Part of a small language model's weights: vocabulary 512, RMSNorm before each block.
Each number is 500 + 25 x the weight over the matrix's rms, rounded and kept within 0 to 999. Layers, rows and columns count from 0. Numbers have three digits each.

# down: layer 3 MLP down (transposed), 512x128, rms 0.123, rows 426-450, columns 0-127
# up: layer 3 MLP up, 512x128, rms 0.135, rows 427-450, columns 0-127
down426:511519535498485525524533537505511506513474482490521499507507453516455497560489508485534492465484463491504483514467482499513579475517482507511528498569503497476462471493494473546509514518511487510462522518495501505477523470464540540479492493501446544471481492458463512490471514539491518480466534529500445491481486499503490478506501493517500527498511513546513439526474511473495471463483
up427:467523439521497535476503530516494482513504501510492494517461540502498511564524501491460526477527503504500499509501484485474480503446508487519509517534481481486494473497544499477489534471477475485493479497474518545545505514495466505495492514462472524488497507497503526518491502485511470506514490463498497478491511500492538513515501504429526521509559480513536456579492494493514513474515
down427:496510470508439486527489500490514516500461476492496529519534498474476506466515532525478519513494495509530502517472540522484466483501502566501500485492490509512473490540514498486513551536522486505438497502503525508551520493526495512514460493505503524472479493482483466524460542522487516470444524475540503517552507502507485487489449502452508530485518469462495520483485496490511488465485
up428:493502495534506514524486486470500502515471514482456511494504517486502498534488456477489465526434501492493494509485504492497519522503498474520445484508511494461558486524493480478494518482572486549490498509490509480471482501503481470467512525519527488510519494483528474496518496495501488494507531512456499504463515508487526531466483496512513493501497451522503508488529452484478487507491
down428:483515497514494464490500497497455487493484520503496513516475491472494445480484485458513514519542482509521490485495529523493539486515527483538534513528511487456467502484487466555509477482518469507489534491495495519490514525473485510429498489484446512509503503511520516506489507487468532494550465532488479441498483485506495485485514515557515467481481478506458501482537461502467509503503
up429:499503494449507473496471529500522487468501472532531493507506534507559491532543469509477529508492501534445485450506517522525475552474504529463505504491472495533532521492539513536476488509493472476504438470453530511491508502510495539523509522500536515497479529500527528539509508497550487482527482502506490489485528478473476521509544489463529513529491493478536512484516484485489503482462
down429:512537468529484467490511537473481475485532482496503521504492489533490503506498507488532493487523492496478476522572543541518441514486512547477488526454454513501513516488505482532494501484487486475507466476499512490492513485482496550550497546474509472506503517493499520513491478477505525524486513456527468497484516568482526522548500508497515526505507506506476511501515522531501531485497
up430:505504487493507545522494509512553517527510507512477455506501509525496495505495499512500497491481527472504469465492511466484463504458533524474458523483535493514555531519531520511477479476511497517503483517508510487468496514523499472506501508467514475507461524477483475506512503518483471514513520516482510489519506472519537515457522548480500486520515487503497493487495505492490490493486
down430:506508522544491489502465545552519488465518529488493457495519500507510502485492505524528513479493530537505505493531509498517488492512519540481474503506486543498515511527492509539473472508483533464475511502523476487492507514519525470465535483479509539512500504493471511495497508504512489496487492474454456508542512473502483552527476494520489511482465527510484523476519547477484462481503
up431:485502519511498468500499522489484479545466454532522508460462483482485522521489440521491519453442504483498517502503459508523459514481518464493461517497509469543538533485499522477495534480476516504569502468509533556504511510517526479535485507517483505508442497520533521517512469521502475522483521507511500483498503500528492499514479534466507459533514501487504511506502518501535487517503
down431:534509481483468528508495494485484485484471509489506570474453485474475485489511462493510483503541481475498478495485442505506518477484530488513496521514454501464512521480515467505473480489501533534514497465487473533507477521458514508562473485488478486498500511475490533440442472541541508470519523454541502536489484489530524501501478506493450516505485531519462501480478466486515506495526
up432:462526476503502539487513427476531493498494484575540485460507490496518561525522459496499513489502512537544514477484496509456506551491558508447507471458515485516537563508518477499456493501515509514496499537511483531509486478500493545473536508496485473489510491499509480550527515516532480516510482517503489489491515458483544473485496528464506493504530475454574510572580526502464530506521
down432:518476542532530465518510455512548479489475484465482511542528469510454470508477480496511540495447468528544478519529515543521484513486539496503445540545526523462555493510499512483519482463508522496501588470477469504515527515514534479478464503499495501490517460479507461532495497496499508468503472492470578510472573478555487429506536509522523486493503465449505490471469498541475491479512
up433:482497482501487461515465494502509512499512483499524519490511508494516470545496497520468502545501525481523501505493459492485501503440499532480484492501480462503509486457512515515491498494473521501487486497484520546526490464504538497465505517504510523502502519490559461484517467543549499488544497490469526510482498491514539512473489538523516505463540448512511528506488514507537545500492
down433:505462521504540515528455481490491465496481506498509504468510448478459484479472504487486453508476507467498521504510485507500518513513471500508502459531484492501534477490470500504497512541489496525501499455462475475528488500446494500476549512486495495517527523518503497477472513509507513477492531528518541518467510528499516534494485475519509527519463542563489492520489468482534515508494
up434:467523519489523536485482515459478505519555563539508500485488552499464520500540524506499495498527510518460483501487490495527479512503521499509482462486518493490509466479501522496496432457556510510473492501490476485456453448500499496458503503550493548505519499514507493549510489492497483451524475562504504483497554439492511499491495478521519477467486500487506464513539461531482504510493
down434:517557503508491506437498519496494485473503522512492495526493527476485541546547494513511481505515480463486494499555517510494507479483563470510549504485480488506515491498526492516484474528514546508468466495510469520496475476481498484493511466488485518507508520491467519494520505492496525502528504494510445518567568479486536458514507507536524493475495526540480487494514526521488498541518
up435:502521521511468480504495514487484484496520461560548455508515520508532514508547515502502490508532498511501518526519486486518505460458475510485508513553473467496484519500529474464547516488485485493482513498463509542512454470482531468526511491473459506524502529516510501545518541507492507521505500486515501472487479512503500525466519537496495487494487440509531533529534497487541535530505
down435:456482487458489491483486534513502507531485533528489500561501496458481508471502511521471516490515519548495506506482526478479490520470532492500498526523507516457519528515534532469533493503495548494480533470506480501531468510478531487439531521496532529505489520526524544509498474460518529541472499538456471516471524504543511487524490489516491533472518466494467515548500472503481493508482
up436:473557520539479488529441481478552551516494511479489474510517482515470503466533487508494512471479511471502558466504445497477503496480496526515511480514526452508501509485489489445529526465535486490500485452540501475493483482494543535476491484488508497525472512499513527464494525500463509480482514472475524519521545438478492501505497503456475479498492462465554496469536518508465544463507
down436:482491537516494479506497496467482470502508549482476502535553457485483534493477503535500513494511537494471521516571432453517486494507535524504485465541463480484520451464479483525468466491489534429529539507497468522481485514499489486530493492534461454538524473449464491545522503478520523495494455481477525467495510556526479507479463541496521497461508488479500478481490534523478481513481
up437:503500479500482503507494513505505508457509505497477511497492502505507490527512536464508505474494506491551481505519488452499490505467525485463465476514528457479535518517507486468461529498522491499504483526512480513526525469500496492476485480515489494452499493501496501499479476491494464528470499512487510480500497490501514521508535494456529486463521488480526527491516472466520529501476
down437:544492531497479459510498526520549477503487468473468537501469504465528512498527539497517490517533486522510486489479483462480537477498486505484502474515501513485464506479527521467495522478498490461511505509513496517508540518518516502484468498494493508513472508465451474471522475506467500523488484501528506525481492495477461479486458464470499490465525528517476499492506500488500514479510
up438:490518482513517550516473509493519473508497517524481484478534556487500470489550485481462513478500483535519479511515514487436498516511546516478528532472488433486538477481508510466471481528478486491526503485464579505548494502523512508491494508520510484463483451500520498504450532464517451466511497469504525517501529511517535487519491512531501529508529510547501545472516507519502498476507
down438:511465518506483500552489514521513513494482465500484514462490440538466493527473494556507532535499550487544494476541454503498486490490553541499524522489534521525464460520459519441431518508504495495515487488515488490557486487476483481470468482503497525479535494500482508488494511497496519423472506498523533455530486468501526509507514502550477552531497526517517510498513492484509520492508
up439:493526471530513475491494480506489548480528545492440483478479514492509499518516503505492521502452532490501490461473522489494491547475481537489476520532495494481491492486495562494538536534491461485461510491494532511507527499547508544503508531457489498490497475495525490512489513501514450496567517556521494554484528406537498509492462475505491498533528483533477498479532481547517525511452
down439:501467501531516482493492544471514505462480487476485483495509521533542516495516503471491549470480540500497497490457527511471492543503504534510502506494523513529478473472472479530470490511513525472447518537571476521491522471532519477515561490533490437503476461495478513495545453497516459505462516531541482537506501556496487474524489530528503504449525503511498491516480548522511516556478
up440:465533512485490539518482502448494525491489508482489481534531521480527462524543497501501516465492513505472525507519496492499455468494533525472517494546529504473472476485460468481496513473499464484540516512552487527507433471548557501503519526491463524512474497551490505496496496508456494474517470542519520498525494492490465471438522485434503435527520509482517517521518508488538525472536
down440:504504502512495466514488459491554484505500467465486516499493488545481487500515535550504512524503513507500521535490528477474477496505445501511460495511455475515477506544511468480479459492503442507517477457503465434536524424486501482517523513463480495515470530454495438515436544496537519514506503511508520465529519514459499480490476503500503533542541528469504502480485483514482455502530
up441:496504496494535526523521499494511486491506509492529488495542535535481492522523515460500480470428478517444508464516510542537471486473492488473502512473523482504523505493526507460492505481488474513529508452489503475545496489494476501502449511492495475527468488495484489526503484467510460445529531547533513505511501491497528500460532565497508482483488494517509536523479496462529453521461
down441:536481489489485460511514488513511457507513553464512530489515475491513526465521490500499509524514504484479548505465499520545502522462512498478497484518483513522490496496524469460498538474468476514531450492463463491516522533498512505470540552481464517507532484496548456494470539495455524476528518510504483517500467540456498522535492480478517488461487531496458484537506529514508485452498
up442:507495527457517494538489502499566523444527538522513460479452503493459497512498490493480508507522526534530491506499521511523501525492510526496487497464496448551506512521513492507472454480532436483501502524475489489473501488472473472560457526476481513545520480478503476523521505475499486506555510482525492490467510489515502529502502564473546471494483506479502506519533521523515521543494
down442:483481506514491543500516508508498468522529522482507477479491492545475466455496504485538532512477527535483544498500499530524509489504483482489520489478501519450512506461519484506531508532524462472510464521546490526500464508463508491471523539557505487470530493507460479462556450492492540475498510493484519507462491507517469483511499540499513487485497523546465505535465511469540496497519
up443:515478467447497499533499453508473495502559529524492495452454505479512491538472522549505534508496552497520482518507493508498508467482519531504501506475547484484515486532531479495537465488512493543557501520448538498456479487560502523533447530498504492510508495467500516514545483511506472508505483546493512484445521481493506497524505498527509521542514478485510463510520503507530529508520
down443:505466469533543512495479521511515506479471523465514512514469501495483508494484503508521459524463490465595483501459480525505482496524501511479476493513525531512474498492457503477506507505503437450514518483519481520513515477475494512537520468514554516505468464494454477522483462491498449543452532503502554506517498479480483483490490480516483530508476495544467500517464523472489512471523
up444:491509443458486511502474521516518481537503486493474513507496493492474499486489508493454460519514493463532502495538449468521473494513475509514472529508509490457519521511521512467499448497524486554470487502517506486516497446486559517465490520443518527503460480543520516508470532510523505483526500501510479459462486505498477506514477486480545513495534511506485515509480458525524473512484
down444:517519500464481522514530530538521509525490464494493485516516492492478481477488525502547537456539495492514508500476510520459508492539501516492508496535537490513512508473449453542461478527539505499484515480500463498542507499490519500464499495505506523550494452526471499481491482465498519501514462497453530510509495476463515528535532461543482507523523485491453501509481502495467525500492
up445:503489463512445518512515488490509512544488497479452516502520497506488472512492494497463493510527520493513519487512445473548496510512469469521482488524510498496540496529483560473504466492531504501484482484457520491473526493514532489516474536487497489492503512509522492530505498483512520504504505559483474479464502488488492510491469553501517461472539507514496505539486527477504491512532
down445:504520510533541514535526474506513449491518516476496509502509497534493495530478533537542451487525495498507485476478504483471512469484533452523499510556522493519505508509469453470498513509535496519527518471540507537476519504513491484461506458509535489497505516528485488485551474495510483468513512508484469520502489482494479504481492511538509492465535469500476482473533494499464525485505
up446:462549500510524510528463516475501547489532522506489451461484555527512493486484454481522488551545520525492489506467503498462446497521488478517474489528469487508522528495494483502517536496516516509516473519511510481529517526527524503516500518494495500476498509532539498480484548529490447495493457473529490467488495455530504493437548503490482443518530522504519489496520491514485530475513
down446:464522483449499513491494518470516507491503530561568529514492543465502521520481526486441497452516512512494476488491490563509501495478516501524519475471467543517498495545467494498525534476496503489499496525456528493461525475533479535518488487502487462492513475495481486568508538506505463526526501532545538520486489483499483512478485511510536490524497449462533493473517519501520483480481
up447:493490433534537505502501504483508471458523552506474510451445511569493521561510491520526467521520488513479516530530509495460478504452542498521480507509488462486489485477526486441467498464491493507552450504492518455533488523514525505504489483418510491497474528494540525482483487498513490494511474479539537536469503491477495528507506486492508499514499486497564527487560506500494479543555
down447:464495515475523471519513499555483558524502514514501457470468498484554490507498479462533479485524505507484555502494470450497505448511521515480536501520490542527503475502497539541458472504544512525528434512481485499509475494509480562492464486496511480490467527516501485480551482467486476488509471505483562501489524486488524514537449472504497507521484508513495544458506525495442518476446
up448:472499509507489529516508473469502503527462493519479518461503496529496493500535507537501481527495525549517507515514519510507502511480474509512490511472518539528486478501457526478502525506504524503516421458509548492517468514496494503467471503500495486490489470523530469525495500488482512519509490497492488563504502511498506527495542468499513460531515513477441522498513513527550519484528
down448:494503494519469461541507516534545500516483503500458513507519527496539515485491492540482495490496509506502455485485513458525484520521502554491481505504516513458526507491507526489523518469507489504517491496509578488494477514511503453488471468488524468506516513492484524490492483435439507493542477566453536504495481445483484498508486548511496482488460514510494505525485509487496498498515
up449:498512444499468494528490515513500515475507502513543492511511473514472516462523528513520503513559517497515487458500469489485518512494520517487477474477489495496520480541549520497492502487492455524462502507470502501491483505455505512512498563544482464496524510514535523521531470536484504544480446490511486464522559476493463497514531515489475524524541485498531495500519481465498515503504
down449:502459476487488517478467486498445474512515523466496482464525504480538536524494505518496463553520496487549510490453519476523471510512528489489462530478488496530510471474529525491519506479456508480553504514525503482495541493480509503525488438479507531525527505473496509505513503459492497512480535495514554471498523482525509474553494544517444508525536488485474488509536509481459503462497
up450:469500489525496497507497455496505550505549546482506489492515557517496489558494487421517477496498482500501467480472537482541465516522467485504505515499502520516476468487450493476513533501565507545523454515508494509541491501502519516507499462503462464481506506460558490498525484510486499501523509508497543490472545437491506530451475507476524483478491523513466520522528507515524509466528
down450:438534436496444534542444515482540529460494473442521513514504500445484513512514471490513520503521482511526514514514536465516494499492512494451463465483469502510518463468489483548526520552475511519492480464478487502514515474507471514542481468497495496468470520492484477515487484504527508495528529533470478523479523505517494524513489516535500478507492480493459474504533476497488466501538